{
  "n_layer": 12,
  "n_head": 3,
  "attn_scale": 0.288,
  "bias": "all",
  "init_std_qkv": 0.0625,
  "init_std_up": 0.0625,
  "init_std_down": 0.0
}
Each number is 500 + 50 x the weight over its row's rms, rounded and kept within 0 to 999. Layers, rows and columns count from 0. Numbers have three digits each. The size before them is the row's rms in percent of the matrix's.

# layer 5 attention query, 96x64, rms 0.225, rows 0-95, columns 0-63
103:524428607435511521514536503491452450541448466520513600524510471501482529631451484488489574552529598550499546476475495521451438432382453549518546490424527520566391492523537471500448436490550528
081:437419545482414497522501421576472443505639398455511514519525441538483529518488480446494496531540485471476483437530482471511484508481506512530602543436537431525427525630506534406604471498480500
101:531504558535499541433545552502478528525477527551529512311444529499439435490469584539482398480410538515500429592462499536538438496510576580526564487530449553443518477523477473508528494460464434
136:543444526491553531447533592552544446506471580519492545403481539567447424519573502557494430451495597471412442577553489515497399501495516557472498471527460536468540498590523489485460401496426451
115:579452431520541482528503497479518457481486484471528404561536528493446396476641517519535461491557522513468540437484526493539439577423410481516566347602537494523468521517514521458505474456534528
112:429589455571517473481514506506482459519543494503443501522470489483584468572415441457546495587415449508578510620468534494464607486534563469543488417493485497428477503443396557508588531499485480
119:489572410413452467505593435512508492466453526546540434473550526589474531440504547534510523465541558450446463521579455460521449512574502485522532589452525437486448583457514400493499507544402586
122:545555465438431507401512492507489473478477578538474419556526535496467684423561573501497509477576492476445406420478574508566483461484498458488473503504527491497494430605494535483512518511562499
057:467516500572513509468450397555444498434453475456514478443603505471445470422577517571520464507466513543527490541479506510433536602525551470445538583506534476560593451504354473466534503477448439
111:531495529467549519527474567456482452578420572471462564609520513477517467624525452472534572443532504486412537506483443457460523452482492450496492481550541502496513447434674497469422480561499519
099:451501440529486515493504503527577494431603477523490450431426477566467560409498532517498494535470454388577477473534491453567549498524557517513520523460419484460525560438359551449561575520570498
120:466466559576484515515532461579482479542574482547543512409481497496539534401424550491514442561382436513583482549450507492515540520548639519524440474499455518430443453489417542460559500554467504
120:486465494427475570443494476395552483496437558471504469516476569496511452488639436508558605495579488495455463464522500464565476476468329583558554495481492497548539493527552477478461483491545481
105:463553494545490523500621466531467510554452535488547516526404525523554464418600442498536457431460494493511533431576536412492627507471427568514514500464515608554455465486472562450440475498461469
114:538468562452499549463405430435513452500474446603559483492477496482487528458537420451576651553481423423506511531525508490437451458491547562536511461442470539564497495540516604500526453466558548
099:525564449545514437525401465492520522597441528506480548520497452478503372505425439538574520490477495590578461473471498568420483523486530574465589441453531499558573508513495471519489558431396506
091:457443493559500526549464439427479517586513501485542494461489463568451536561449414539543538487451499461409478499483503462509379424636486530516508420500574478581493582536587464496565506450499493
120:527500488499459466535507447540493562453619564509373582498447592508557525489420484549506488446458488582552508504519448470483497635469525474523503501572506532504400505430403492483455546538456524
097:507467538573491478468560510506504506519546456438484618437511451533519445524547534533494505536487400449499605532378499549493476506596552468507402596466552477477462524517454519431440517557557413
105:525426487546441451502522529405425479596550515447579552434497494468434526499567590508501497436511441495584552502515532493444509594581484583507503554500474502531483445488465521586492454410424430
113:455498496518550495519538513519412466415473473537449553434541555463566373579505507523476537575485565490592499546399435511494604413433490556563576471507498472462457434500466476455483498537526543
095:496574554517548536442434531597570511447506461445502494499530568562455464518467431475512424493480426566454555493461501441438568590500438475552581489453489483544535545489514550502578484517372416
107:497534444454617592479537531504504475495477496501432549520555477550472515527553511600456479477422493485472534347596458466488529499437470590619527411545500495533536480493503480413512469477533497
120:598497511533540527396491556516475488472508521499473569477535412440377486507421470512596478460550426424483499515511536399618461543503504530568531504496468453571524551505504429464526530508413538
112:422448506462457490503560489431515544490504487554481494406460414520540467587456430548486588480460500550487563440492502487594426487529537498524451581481513548545461578543596452410426543440527556
117:447489431530477542468540498437430427564524531456499486585563623484458501573561533466504537471515442511485542541517598410557474519488354534481521501521514513477469523452502468541555450411454422
109:502440511440516407475450467513499350483600584538488481555506569516518501453513572539565489496449468496519477581445545499531512461462522584497516521508515519504552520459475422504587358427535474
119:540560521484455478471533522507428395533340561514501475485525466520510486418535556558557497520569557419523458355581535494507558494451449510498507469438521463512566432568485499474556536480516495
122:370488511504508502518501562479540551378518427567517388503515506555550470578508420485467521549499470562403513445389486545566524421510518554562560497535448467525541516499571509460480478448531507
108:488536563430595473492482555483565404462533479449457483390442395540447497516456482558588490544454498543544498508475439464517595470549518526569480457516485511508532483482489495509588599558431411
106:444534433514483549481478487497440421526453474545463546561525479430382476528485565455566436482611634487494469541530591533511498454560442495471487479475462607498509500498425407544479545477527477
108:528487447506473581492503503498543524511407427632565495444528457424472588488503514428493486504518534401399466497616467559457505501494550420507567475476432527463514556554448540490494578565496488
159:518592498583487488536388425497499584496516468498527471492537554417563556485617479516494503525566457545556438473585485482502406487445585536410487495453412455510522514538487448555451521444469458
121:486443525429463504480580506479516443543461485453439591534464453580474471561380464484486487443419529532399553576442561512474586471578432460539534508584587527519525466456521545456492485543506528
080:457460517429528453550626527427540501488434497486451487543481478509499432470545497433505514460462479589418543403417535461526520549512451385482451530544534640526551487517549541458517505570479503
082:558497520498486566438449459470474455555465471541522501449474463501517513582484417578539535467581535375457432647525490577454506405523467553507539480478562412473515586497472473463520477470542540
102:499452545518432504453432583485498494436408438494531535510476536441504448433503471520527645505560571453476438552494567553452425509503527439525508484576564519555432557506526532398488422499490564
091:535610559528497540527549486520464536559502426423482533546454400540503622639439519491500481476497491458507490447537454428513468460532458484409497568551501451499425440499487535538415572526501515
074:489429475462554504476607487517491436565420460622502552472466447567483462560477496491449464385543429477518516494520505467546606455484501554473490438529457529461523482620491440545521485595548514
089:374445568555472453478589462565390550523454519593473511563507492536467508463515531553548490512468537542519564552466571468563460518473470521533475455463479476455494519597552430441477381503510433
130:450456610460444530536410394544476557574504455533469575519542491509500563610535375560421458509495437523511493498536448479583444491470517540442501543458503450525436551490550511492563488446477492
101:513537528513479593485437507485476429498449464453477516483461541480549513544398457558542499441545592455577508634473587547415577425503499569498549522568511455424505526488410487505451453492516453
075:529445537586485588445467525524489426500464491506544561447443464502530507569438406579545464461562561413466444638515515595458540422517470556508545492522571413508533521482486481503452460477521506
072:525460494536413492482445404556424443507552466556535573495449557530459525514484460538528483542574521464496463690560491504494482453497510590545524501483517370491553509465482506522440447454539472
101:541543492466485531427433385505424488492477524536475505486475568542514506590553418569565574482584474402460464598518497476515535480463426520544476498453435404465563502529561501526551411493462462
081:419469565520478433491538531449465427582474477485452545565479538508458457500513494489508385423432535446446521604560535518462544566454469494577463513606544551503558552495538504408573434523532510
080:571586515615501457540464438574385580482490453463459511483525488522537540512504478494505476453518584512517441419418481442581434560555499522429500548519528434503472474568487469423434510543417531
079:434470425586470498494553455556429611451502468572485485538567424447432507551569428557553518504544462603415521524438544455502508512518476467403475576559500504541599488499503483473475477453524499
086:429512559413554538530525444519501482547471496524468453525474483525500474602421483541578590473516499475560503428430453453590533499492498474545448525483412578537515437455490424621518459568414510
085:480523455638523447525585552482462501447505555645547490519504555434496446450560428522514465404606474494439498410524550464534519537520492496460508482523424435507469492549552428482546455506511485
068:480517423412475368496494463555499525486528522505438448472542490467520504538516493548480511485481565550470499426578469466562639541524413505454491621472431633500534524471521522523497440529503454
082:506536489531461508496476500441476551508577575566554446525440400568522508555480544495474496501471440550523590458522428439451488558609423548477545468480473446515550517435480415483476497426628441
069:490464549476552544505580615435582513495456569530479484500513546474614511484571475551452509480473535534497547401499416500531556465488491500488380417446502568495513530456559452450393459533460526
063:486576472452376465435538524405483518537555508515609426503449555519497465493508448466438508470444501530491466476567557455549455496494516465544434528506522464504461572441510441625629449494519462
086:502401454515475483470516493596496453430525466449465526430517504493514567477429499480603414493539544583603495454509401553562523456541532551569507545486529506458466444492463588476436568467525586
093:435457490451493604417600524457529429553465462495562519546524525582369457553433502494455541544511528531492546558427592491479532461535560465513459440486531486425514573454424537473507487461561505
078:371483539448480508504574460439545515549532472588513454533492486493500468470445482576462423426445498540454517578525497495488520487481528529514459542472541516498449536563569515537602419667506441
087:483490484390587543527472453500503544546546555471544402571550406543551539436471457522467486529489492451500547487493460566570529472479504528586505523449546529449540505390510425485600527504378520
083:541446443557518435464471522556373478500481502453514551463496493528598523516583495505440389477484480475477498523501487554509494587488457569462382446584567472485560482558536468412579569536493503
082:404484453520501500585478527517520566411510590435509526469503495627480597548466529584468377513444534502430514474620522524423535469496457497519521497533512473491482438460545557461533445459458518
074:524544471493445553489484420484534539502634594568482541440490426463604608456478501414555435505544478487470587454503426505546490481512474514544543479395515435499451549476483521432502556461521510
081:540498472516474477543560524542504375518564527454507515452362553565512553463501508591524421476475548424551485411581486517496549529484498495478549526409442533418495478495519594529433545501458567
080:445457500559553549521534458513374425499510523552492519493509463465456451516430505545621587430552537391550542494489496517503515514510459430490452469489518492479503479625545526537597474570415457
079:605532525473501416576489526513522507461509410508449457539471561459467449418518404508543584487555547476475381479502472503478392474511581546471598547509473481490443517556514597495511510544450555
102:503629422543525531534501447475538545439599480494608426427440467482538501412504557447509506474588488585541471453520439463491510439444529489492508530467399534480505435576454463517474549450525467
106:434489572454495493426517509546545439513507494478452575440472475483512524530407595526559449502430521598438540618448544522443601449558496536537528466540520459462515424433492472549475507410551470
093:540441523491412494555593457473519525467474524448578460547582521525477446411526429449499516529509571534464532441490505559484428539430440395438525448543560529538456525587588463493498399486502531
076:498429476588408413516568476493501533457429531486507424571551520467508424426537468484522505609438505606492566435506559558501424559462429444531491450550549532486482585485465489513504465436524529
108:598607555452568464404456447491555482542517529455564430489575467478536521591531467529476538511501511540472465464466435583430444474516491473399467459428512475567504424479565529484599520524516529
115:440481569488476492503528437495635429504470492423496497566529554510548490525553478547438479534426526627533499609528517530445466439521443477503502483558516520549524535469463477577465368446429485
080:616537460500551487461515473453486504614500426514546443466490487518504574423524441463508595553523482493455601533528470491425527440468522397438484520494440529456488593553491503509614468534451444
089:456512609433492556586589541515544457517503508564478557464511442529488496481538433563430381433434531488509440636505480493526569488525483463507457527513570474450490459503559447530453557551426524
128:535586522466548449546446385441508503527543460505548473523509534516500471554580493396400483546635458522515520482525474447550491547507531512537439579442413544452431544472494525446437528528424483
129:496560411488526507502430546482521554467578505496511458427487545508542529493524562443462491523537486534593483410520488434513516479490558566570439557435378541454453476572379531558459584467485450
119:502451609468466492491504485476511436577432535487514520582480505453472451491462450544539506431582551506392498591504548564485539500476465469455544488519596462472539537436589560449511359494444518
111:566526558388518494445476446441534458568427524498523480564460524545532482547574433584522564393577552433452424520544504548502541484476413519435507577464540457508558570449544531494550468471492501
100:396530577431481533442472456473516440549447490538500548577493505484521528565490467575561569478503578443483412574543542490465636472510431538537483495497463484505604482521522504544422428456564465
090:497480504440473435432559597549471566540410460465481564549453534531453545459524523516450473534564516531516475502422579543507487567556600446530374521453495515538492438504543540443497486573441409
102:555499473497527488521560499449489440563473434554462533542428590569490409345528484437520474455529515488490546528555530472527542574477428468490519469498513518420564557586525473533461469477431384
096:429541572543459521458404486472486557514474545461587530479458473533501472482369507559460510460519437557483479529479506507517418642421509505549476503535447599545463458556537569427518453532551474
106:462612548553495528421532483547384473508411536539588469539523441432481544513501527535468487587500604570484525488454577517480418529463480478482400489481534537438443444449501496493500445529423544
112:502520532550446513496569507573519464523482419565372495526478484552407474551567434543493388469468485537551478569500559518515548522435454475493525493561465491490544494618559397542416447516500475
084:522508518494439674536507451487515651496452505516510482464506465482501440433439547494524475428535447548468552453519426468567520523486445556460514526559548510423422528494544439475451520582507439
104:551558474596515500509481560510444411502550458614544560493466473475470513467576517507548466481494487411505376474557461495497474560464509472451485422453560520445562439585454537566484586538484422
093:544501531592425501600497441499486475466636517582471522501497526513411436425484550516492484389446511507572515558549533394423482495413496497596514517521488550491526565519477468483490435492474533
088:474441454599553481463564440436480452561458521496465526554526475518511497555448533483499462507426538450376524556425599492512412567535477473589441555577595497537459494536423464474497467480538518
090:451493537415407428605503526460384588474516509513509523470440481537533461422400516581487537477496547455553490478459490505524553569521473549545406561472482481476533601521517524537558431458553526
113:490460476489469373546424494534452490513510464589489477512416531432499528451535471556643416499496508564577409500528511494482515482456486506565504480422479567469598542515498508510574508546448406
095:440409520492522530426498540419439473526500499557472557556488513541485501498470460469403559444550477588499612547507545491571489564492515520535550405587433482484477537451472612453483437539426533
105:532392487509485493510412554546534572523521519516549545476516501457491468478498651474420542499526469485538433479466443548433440420489625434503466515418524466551471481482410471479596518527505551
091:528472509530468439400404481499571513492474432487413518462540468554549465686480459509506405516480535521550491547520447528584541439555477496413458501554536490514466562506548474501559532545547513
102:452506577507471436455543499497615448549565510530551506489538467521523506516530460461524462431456501464417444550500409570454429489535527455397474551525494497509454448604492563562536409583420473
089:486535533408509571502526467516490516461463552355602541481492512566441507506491554512441498460492555556555535524486513507514541488515419535515421559453620541445395561402491545465483502482431491
102:528447467481616543487565444480499417484562512569482510485532521392469571552572545494571446443525518448437477406519439457518534516514466504399585451487520477502537402582569492498461552508466479
093:489458540541567551533556465424426470513449549476539529518468489489439473504531551466499413376516419565472493622482431538438516442477520553491426507486565531534444525572490562499433453560590519
076:466492492410550472478496471530604492411570534467533545560531502527480446563599508551473463458420496570463457517468485525458487579470394494510511508478574516522555571402513538561463534440484383